Weights of a small transformer language model.
Size: width 128, 4 heads of 32.
Architecture: learned positions, tied embeddings.
Training: a variant of Muon for these matrices, 87M tokens, 10566 steps.
Each number is 128 + 32 x the weight over its row's rms, rounded and kept within 0 to 255. Layers, rows and columns count from 0. Numbers have three digits each. The size before them is the row's rms in percent of the matrix's.

# layer 5 MLP up, 512x128, rms 0.267, rows 474-511, columns 64-127
118:214094149121156082158133090137124135097144131165134167138142106152127095177127126120000139111124167102081094116138089193199148167131065113122098175140126119086158137131160109084116113107176118
098:116145125096147154056160131189140101139166200176118121201103103148048104157147094122158165154107165094150130101162139164156096183201067147192102123100171115138161156124151161204088116120129084
103:159170131105139174136104083105125123135109070099141180205118067141092112145134134144144098135088174147143112120116140162119124091188094175145139105148097125124114184150196121170155106123115119
107:094080142101094142113138090093111200067112141102121137136115151111113105105162173152130163137166063086090085099102126115102125103099148108113110165208073126139086175127135190175096170100108134
103:147133077143148141149092138098159093080103121082131048152109122125174149150132127162113123120147084118101151129108127131100112143135108084083174130192099087093098016109107132119131161110102176
087:155115140110145123133116150214107135063121096135125108130117115139153124134138160155124092114144076096118116073163091132075117026112135160158172104093195156118107146060175106174137214096113126
098:112166115104136120092135144125129156091177124146070160105095171184124142112124135142085178158137098119139158125116114093200118136160143104139137096198179131111177125152142136117071112168142186
090:122117140123140149114134129130116170110090090147128190136104141092094149149130121039109154138127080105142073101124128107136120095144107057153215160126144137108090052093116097112117123080137081
087:141134091111111044072111153161110122133146111064125089133070178073159131118088189167122104067136091152096151073084166084157088195155137109089106133150112134157110141146133125084113160100136169
097:135116162178094139153161138132103112138152140148139099149097095114178142093067094116155162111125111123138130174116148114108171067205165155101152138144142170137085083060199122133164104138157139
081:161093144197124114133135077069103170142140080130113129156137113130133088151152132119135166163156124110081150151113175091121134123162135167093123099113073130111131100112148074102109126149237132
089:150169154114159136095135166168135129123121136072130117168104222242132123163091133040142106126159118130103092093137074149155100083128136140195122201155140131093157074099161083125116198107139115
090:113127151095116159117177141111145145119130197118097111168155129145147142169080124159116126142161117079099129086062142149120050101107130132170165138176127113110088127077049096075101146146118129
089:161108093176095109062066153148100151150156119118082152084178111131181114146159136097152179129100183166197105150110108146087104134135137173145146141146129133122179089095097152157121103120119114
101:170132134114089169104130133095096129121144164091111142056129145137159083080104154118155201122128115116110144200136171155184154204072132102043124135166157111115106111043133119103100172124131097
106:162138150089097156093109150077115160145140149093137087118094122212071156168134089128100125248137108153171120108109127119168139139142140074143167119112103135133184108128143098076127129077162092
071:131160165117119124128133094146141135103162097091100175089164138139081185115186100133147137197130192115146132114097097089108090130164115189114139116125156093101070082162154131129134093100109128
098:130147081156116114158153127078103127077142167046125151215080141117092113167118132149188153098127168143157115173103124164090102092148130138150139081108123101111154149136141104101137115208211185
131:112163134123127058131150122126106122130147182061170116175145144114154119127138113121120143140100135113136093142103158000134155127166091079149123118197124098121152144093203158116144092161106134
088:095146148093054127156128101083161185140130145152168134111094087124195141181102108138086145170133088086150080053148160084121140168072128043149120088120109131108154171122161126126159158127148127
099:120132139126159239135057130157153109084131100141105209130144125165067065124139127151160156119116234119103139153120113143115188067135130175134100141121158121084137147050114110135136219162128124
094:165131155153123084176147088144150146105178101128140120103124084125167109127169084139118064146090127148137160117109204098161138110121154110169138190177101202052137065108100098109090124101117118
076:150093096142120084137160135130122207145094099141135125106125113186142228128126113096155130131063156139150108105091106090084102169149128132091136099108110125134110111128130166128121119137145172
093:129161072103117113145119152180124084143133077100146117091124087136203184173122152138079114115108154149148152128156121106116101162166153172112115078124142191129121124102111079115150131119141110
108:111109095120160145232162123079168169210162105097089137150168161108097134167102137063128098128082121144130175127100120122102116161178147116158113110090151104168145100128111162157147112185105085
088:163139099160205078106139134083133118113182150086142086112138125080140161149149180061110091110132166155124165095181124123152135121123087104059198161185105122109170092143157132131147160097155161
104:134118122139170083119097245092115117125112094118141127122185068127117115196132140083091113086104149112116192088118151091241127134130124059146091126114171147136154175140161141188129101095097143
116:172169127133090158132132105139144130122085138187146185085120113088111088129127166106081181129107121065151154133108069168089162157118079087186135098133148066112104086185121175131136157165128113
085:116095130122122121092061094197111125179056159129156152117137171113178101080150200133107088126097133170091112106142131116119097121097130107142153088186111100158157150104160136104146094169090118
109:095130160120155082162168122125104132110157129068134123090144119120175138142140146109140121205127121149139112108191133077097126133213108140109132107121156123071159106180135188185090080143140095
107:169121154088128135159122131091108109140113121098139123146107162225159105084078084099154139137054141186080143148134169147187096161099191136116133137154121140148123137150117130137146139138119174
119:159149119127176073154187161149102196108134107153132135183125122120186092164095241099161128117203149126135149090100139095156041134126107062117149098183071162157165155133138137160114130103128101
090:091135183123095126085152109152127164156147120127078150136153114187164140141121101101124134092089120139068174131151098141100109172154125071108128098158149121150141158101198146113154129178127148
093:140127127173096123110101142107101123109160119138112144137141139149149144170143138073153123075120140216139093154121112128130106114177090133183172189076176153135127130130125124095156128138136075
099:127140129126080094151117147155142139109180091120161138156157162117136100164170144118156135137121097074128058187111122120133165085187100181175104203130155119086083136098198167133228105154126102
094:128154154081101154125133116138150147126102107148130157127102120061081126089107202142150092145121107150085142097106092109114074056122158195146114114163106102076126184144142140146181132093060174
097:178158045138149105170142133151149136121115119143145150135134077156164109115135198158115113076088167159160033168152103118057102115157117183090082139110110150142107141033093111135147122139146109
114:117137127132092173118139064196148094086137196104098104111108115111144143126167215084152145191135158090108165142123119041140101170114146097147110122105165099130123118115154128115129138221107092